From a checkpoint of a small transformer trained on Wikipedia.
Size: 8 layers, 8 heads of 96, 62.9M parameters.
Each number is 500 + 40 x the weight over its row's rms, rounded and kept within 0 to 999. Layers, rows and columns count from 0. Numbers have three digits each. The size before them is the row's rms in percent of the matrix's.

# layer 4 MLP up, 3072x768, rms 0.0783, rows 1572-1605, columns 672-767
091:477532475475543406439413436543440507500546450553490472516479440512518471520528511452471460483455455557529534502454499539512456504477474536448472478465518544486456543502498511464416505506449488507490474540505511465455496533537483501531439386526507486499514359586511533571490588439537525483
101:493484456471524430552533405441446483574552502444448496567465544474513492569534507480464542477613535488515504490514521485508577496511484487491513514551524506486508504423459390522495483498455478502517448447488538526548473512510457528534403525508567479551479531526556473481462489481445464540
102:493473502544547503549510475435483514473537495581503441476475582487464630458479463471513506483462494548544472506522531487474458531485530569506538522467602458521562504467546438538529509482508499479570469444452572448448559465471476463537562475501510499500461565508491450494500530537533472505
098:463522552569482539450478505542466577567493527472465511482488477509508551504503546563514535506492517481500551507452448455510469491471454539508505532433478551477456484452420455507513475440460468439511430555570478566493422502520521486505469464527432494552505526495480541477526467518458505539
098:477508521544443545452513465490487488494559412469446487494536488555445498474547462529514483447540542466487525608462469496546515507512416451533470519511580445494479535545456552514465483498526541570505440518548471545537512545457541485429469541576458509505479538448571529461461438470545508478
091:504525515496530413460514467475459462476452478502527488479530567512552515479395465534553460423483493493417579521449377512424517565439465478524472441511457491506457426573460564484544498508504509448512455541539500538521457458523480565391505537553480482404465499522579576505543519592444516483
096:543515447522537410522465524556449497479479484466482540496489475492444475493499473548497480487504485564519418414488488528543436509500518513472535435461508441481487538445547502499450408491458523502527399475514518536503465601471519500470468468453530508442497478529482503509558476523535449487
099:497487503495464445493459461468436497507538490442501499500356523524475519478564477503525479521563505472473421464514490517508486541472577523446553437568399495495503488474491488448499575600442436506468524453484555510536499534483518447487407527495509507518520495497520517511577558442522455512
105:508470472443518448504443528495510525520421497507529557457488561546534484515447488547505599534516564407480515479488507533488413491470516489545417445523422419535482528469582410399537581435486463557508493524494462571524540544492463556495508459540440545528507425517566519528480514509507363515
098:483478498611521480519524461479511427486443501484509491519498467515501497387517481553439440554484521417407498365468498413467526482470559550533506489526448523483545495418561485453564495531506417527396519428399512480522474475511455487547526558531460518519439473541488513472510553529512525510
108:541473521504481525545499568442433519528496501532523525573488439492458473490541532496440474490552512432509522544460553523445470485500495453538456553489465440546500438521570457419520498573515523509447553492500491442525527487471513503522524486497533507472503538471598523529425512503475561599
103:527479487441577506389504497532549459569498570444462452389458524483483561464529531493522488546443503514461520478473518511488548523514546517475470526477516523508529518460473509489493556572482538486510498512513494533489557470557457454501502514481500500530461436431467446496494556476490439505
100:411473527432502513572477606461555511465520462461388537612485482548463564532479529515504477463506456457508421482516557473523523494443500548533498500484512465529493515575456491502511487469500518431520516438511535569431475498512507521499542490424493509520540540495453536462506484510567552515
096:491492453494455535551545475438441475509468527480529487457456475510543473481482449548492468450515490550541525478512484492518488423487570521534460486515545512555554564455470509525472544477520525468466455488545503543511556480507486496479439487528450575464417502517470541495537482466522504507
091:475476385456498444454526471487498513552527589467467560544517392566504469574541521451510456480565392514465490530420565512533525485494501515542574534493450494517484459500542523479530519468591509628517522602544445475513562452513506460436572459537533516498474448474489509537495511479507479519
098:505473525441474522490508462477515459522534508493524493523556583480482490564543523526547498475514502537526511592517510508407491481532495479502540539533483504478492474546520497467478472533542525447532519454463469553467511501475516494493551451495471565526511451496637474483481538499474479447
104:480499520566504464533492467533515567514514523581488508447506448483459441484510532512497490503579458522489550495574470511518568490527503536457480492566496549540449470496527481539535513527535491470530493464538548515578419560537557538478449485506486483493543540436439515544552499534489539517
107:406542531495476449499451464550459498499485484536540446494547493558482461471511512535495439482479481533487478536524477485541475498503458502561463535498544485587525553595500520512436481426550477499506540459462419508474562515487523457526561446438515548496546491461474425534496513506545506539
101:464522468534465518470451460512510539463506523499505514480614546448465549521490534486504535502519491513557453473505465478554477575455458493578589514447475463432458481483611511589513491460492485485487442454437488508484499545473499484536482459515554489490516460405547461520476489488477510445
106:522420442481506508541460466513463515536492439536484462497465480406461548534533484528453569499451504469528467498491487533548489461477478505547484522546543502601503472464541519517580476511501452485509478395564489536515505456508482479406480501478527477587445486480448462516498589498550492504
101:433464492512502474468553450517562535553400444481511434490439508512473512422475493501515474560536508483587545507496534503473481485509443529499509522514468436563563485502515537471500475443553521524584436589518462530505479495490553428563476448532530498537453430525469510496505479511582470520
098:452481518539480454501577549517430576457474467569539466529482515496516471479476572467498456561514537403548551508473455490557566444445456497434485457480472455504525430531546521513410507460533539488534490523438511494525530480471486538561495463503532533529506531518428474511398506538429540489
092:567395462479465482505530511474496562532484473557562433502550553430426468478551499506463527510512507504475517527542493488429440521490481545534455440517525476561453497509462491494424414523473517515562502468598443448539506492543511516517586444511536541513535463516545503515569572535470475487
092:467608516522538423541512425514532488482494534480518480539458520468483512512424519512500502486474426486564459523455451551551466498545487510487460512516493552525440512485525466560561517524472543498470521544508468462535488496604518406407572510542506594440483453564494495507435522504487499493
095:515544530485573463531512523527576491529494566525515490525424461500503492467566538556435558488557587532527461483560476533498509465474552515505512521511463517475506468492469470502487538478476491541453508613572447462527457498539510400493534542447442441547577480517499458486455568436492486504
101:501508545551519464482449461532484458524584509525468549543561492529529417482613494619555616504485446538541524523463483536481514429527539515421506532506521511471511540494535473455500459516506500536497413508490513473481485478523495438476567531497452515471544557482527503488586568455472460498
100:527533475524491452496457551496471540526487530503544561472527405524557530537526456511509476517503521455489583479512515508509556527470504431507452499499455512498458472483573546462540466430456418441508462511478463522498485564512538447533478498503482485527428509429529512559490502519438492519
110:496531434525573470527549443558406468503536471482609507498535548519472531466484526540500509492429494518495475532511499485437461583458503586543499472543503475487490462477475437502503324519484498522539470453526467508493522437454507579484488512524527559504473492451485475581470469505517505541
103:490477482491491448552463476426501465461517473549454571447496502501455540511508464465492446502492503528523502496500490451514469517510548464512468504442511553510546519520521497514573528562421501447560521440508457442529501553527434439426477459545509438536507550468552501543524478457516549502
103:504507538489474543479517514562490514512448476514506533504505580544445482464480487456489518506519564538465470504478479512508431495512462531461497470530470576601456415480497505514475523510446498514481455503537521544406494508526491502454473517481469491489534520528500487454490535422473590484
115:500588487567532628514503484446570491543534362529458459465437483456539575447473496521527505500485489478522476496544521535479505510452537474462574549501527492490554554512476546518481522445527493514455485498511443535613558431514460504504439474431492502473499448499400511515461475510543617520
103:518495514474516466492479542513481546419510554489463475478484547515511508500544436553453580491479492529498520448434485513485480491513538555660574489451498571487482488465535547475467521478561500520526470414507378492528493514562546456502464490533498487511424473524493481448474466438477534517
104:486452484497540546451541480457513493546466506490519495510533513492521492514571561496568514512562472458481429512537542452524534482574485507498545557531539526517517585473453505508520467512537429465527507467501452534487474470489412482521509515466430522448513543531534447454569487488491481534
107:478494507556488447473500482425528537509486381472518537465550529520464509526523399464507471496519502517542504478576513503444526515499528545464533443444448512488536534524574525472571491428424466547482526571417492457491503515488511511525485467535476510499557489507503523558486453405517650438
# layer 4 MLP down (transposed), 3072x768, rms 0.0293, rows 1572-1605, columns 672-767
090:488462510601450557471533498501479508507529486483552463487540535495441517498508521531555466497528560512492493527461531511503544568502417472554432488489508507440511456478535470524463450508455475566436467496468567553467502538509474526477541540538512467469508407450517522463420434539552466392
098:428543427525529404430571482496459533506514494548548454481457501454493473571517536533483544434520493553508433509498534468522550551536528492499512495510595483470547483473451440548533504519441411504485479588500515548440456508557522533510465514533461453468477489515545513499399511486503505510
102:473520481470495529514474556479454551451481497456554514495470561443489439516446480536449479447513529522527507519487568500511534501466552571495509486536549534449421482483525518511519556482504462436480506495550529595493600523527560535524534482541502539508478486485510460529436429497555478446
096:535483447406527444463553495534509522500529539461574520527532520456544491516496488494427503522567490502532508471546437556496528521481537508483433381490450472532544491474511480421447470547546525582462538554471469488508530446558540503470556496476580441460487532568496506571471487559556504471
101:532489479542515444513524528477559558458524485532517496466485535496514483542487513511483502475502558477463489413485498512505553525535543480477432510475510443513505478414521533555503526471549520477503590511603534502527492581446476473541480548513502497517472494540514480540544564523543561531
097:495501455547483594559486492512539489540545484491548501539461418468530438525521548485478460527546547478442485538551552473550476497485451488523478449546488532517475528471453383526495504525510464560497508507454504497453468474479578474507528548508531449507537490465481454501553523446482502457
097:460498556519461536530502513440542517457518470559511461493474463543550483496518451414493496486494516537546543453523501451445438461482501511546511493543513505569462492492511511528535485374520476529467466518526480484486448490519489475589519506512539425478541507466582512493547470466527481459
098:509485490509489485425485540538458479479484515532461525487444579505540467544492559561502573510493511430474499574460463528476486519473493458528473459512535571565464557488489555465509482553470509589469525589461487464461399507463561583504468427512554494565495462530491488481604493504483501459
092:501478438479484428476508528498513517496441553495469563506494553480502502504497520490543538479371484421466502521511566495481469462562484511519493429524490528554462486556503442491463494434528490434558536549507516512572564520415442533515529527472487576501503537466540457424474530516524506415
098:488455457445510471464510524530475497503530498485486473500516499452454524551567550543529478521523504493485518442540464511543504517504563471550467498452454502464491536525524454485508541530427571477507413541537433528473476564529555549572532479477496485448507493535485543523478500489584591509
097:518422483499540498493460523394528537635480554495502467476541461505475529486509552540494511483500413484492559515506522553438505477491506494462497515449504434510561510603467409500489572504454540461455562471490470446509498517532518502455481483491573548504436468540540441454515538547533554505
105:535528497504554518527512476477555497482506565453472474490495449487537516511484531464529518396518505499538591464485468516505506509480468505495478461454470597508488516469517485529574526463453520451523508526504473503560532428469504486560563476498507459511440472493499479441517567560424440514
103:455496533518552493445485468463468401492512464498496505535485512515494549497547461506546483478501477519530501514491543468481516524483500524484490542529489529519507511442452540423476455509561504461450504474538480430500557440423496452537558511546438463533509540550480557515520567491514526492
093:462452512512460522471474475481536499490511461508516443524483434508477520525476501462515517539534509488500559545502485509473484474415431527550488456524528448448504469518506517522532573492444455507458517490505415527488525550457534487490566523518535501456471501496438569477527429557502447498
077:424520545480455562476514525463509498431465452485463486458499536455490518435465503556506518532417592563566520500498471458541496482484473554450491498504553515448542534520524481491458495505501514474509480464488523467452547499487487555533403479446533538506505522523508444525510411524445581495
100:510562478469528491565474504543534526535533480513494494486537462492572459486498432507455554522441505562445493461531476475510524475468540539411456471483482503469482448498518456517579451548548512532509508456431552557514509452529452429506522461534485546568504544460451460519575502543479509427
109:570459509541569533505518492486540534496469474454531463480437482472534533504512509514524424546489493491483540452516531463465477545499521520493488458481487547480511451542526400587540399478406486529555556494532473487474439547516540536510478484527498506556526496462568490491477518556462521468
107:475440508516515539545445546492558410512503547435493461528498443421473490500560578494524528552500532522531511539509474481515510525505533458567535563463531522460517541600472485481456517454553509443486532500449563444534527575508511516541539520463580519499539483494478434391439518486465488488
092:489532463497445503560498530459511458459455478639574412440467485497473458481420529531503464537500534486514539505436513470481501502508506453538511599570503507538429528533566463426483453493482459490514466549503496527427579499477461532492514450527565564442521587510563453552527513456448540470
107:559535477545548571514509494540479493633479522517514444492489477539486514523482519500438568472479527514444502523528519546534509481504505439527506494419463461562576467510420553567474550563509485496489552485487508454467423488553516546522493496559486426454523506497553475456527539524469510558
099:465429506492549504550458535512458507554588526511471502405437492512379547438495555512477535463505559529531464482517496540580526533476447484509462460505448551426487484533533537482513480489458505494507503439511518472505535474506502510593517445497536447494449499539456478498447437545549536529
097:490496485531495566503470388510534443525468516505547546443519492457483453516559511465469476494472517522466562489500447419420482396473458492534527594467483504473505491500455502486499494476478428579578465536530467517475489517385479481532474499519504570556498490520511530494454486478570463523
089:495492517392546545476461460444533539477524505497495477509524541443592458516474439460529488560474512485472509503480529574558523594491585520499476503550525512475498548527512548477506470481507460474507503509473500472529517502483499531513469472466551508490466454496338563460460497494473427493
092:474506468547462559433431528512519521445592475431460476525532525595503550438584506483546499534440548536475464591515521517540534460468467492482501489447517501500507521563563490440479468506483460545433458541468416514501481476531500501528527492494480497620539496450498514511502544492487463489
100:514515518550407510561484536464495448529553537632492524489510541425547486471509537491553451591443479509543435454434513591520413510464490572496481513526520486446585472591485525478538491522464450513505547426492485495517511473528534517446466432469569481556460425455512502517467442521526470517
101:492451475491544519493478441523505544444471450485526439546536465466502436532500484447563497496556518518536430483494540501432493501508460510496473467444473450494479550420487452435488481579549466511549479453546489483510574516487515453504485560554534501480490459563429601488477501514515462491
102:542506500537567493493513513535503463667531476500529443439499512488523534498465527530423471593504543530569490467500561491482457557566460437505469444574487516409494547549489565528548562519534508538507518477461526525487503533514549506523552484530486532493443587513547500437538516544547463495
098:496532426499589517533473499543524544499465498437542494499467521484519495496486521468544534512470543541435519554476476495530498543458494599482482471504480506540506466438488491576519553504554509552484468493477480476528504485504459557535533534506483531528525577441530474444443441472550476551
100:523530551473516462482467471508463539499520448559496449559439503507560512430540539516511500521494474482483468567475526524476485475476437497480533494472527511551498503447433526466416491512487502489503522488549419481411485454529526472462504605455556450564480467485543598477472502512493562478
106:577530495597526513566535450458433501498483492617534482514532535403513495564609494502451518610472477555515526506456420510456569461509514497463518502493519482449446469495493478497493485493524473507486543553447498501532489520530474558472429486508520559555459548535512533462506490500470492553
114:473526491504539513560472528493515426494452535468468458540501515534529441485514532552514542578556496473408460507499482475484481472530504555472553517486444485489545538420564477415537595481527509475464570544587456568558530497422513528508512497501511527530466457546440434521565532574431503407
103:520456578490459472454445466515551452475496527503480499421431430525521457520483514498523429560478465527540501452529556473499428565514578495535476460543482501530495559497465547430541484442495510490468471538449523517557480501499525481523497520479489477485481483470532558444508470501488486502
102:560472451523399465467472548448463501477545554472561457462494439504472456492467488556515475502500463565501494471468509546578486439437591525390531554523537519460516517458580509490446474435453465449533552523508535483486507465552455491557535469558476451491509512595515487445576481486494480531
099:484547498469499509478484517514495511480531442563551554517466574570449475559491413480443513558474496468516471504484536555455526477538497527482450523520516492486527476535481466487513551471523483446507470480535525445448521523468515557486468535499472535523442559531490479525471533533469457485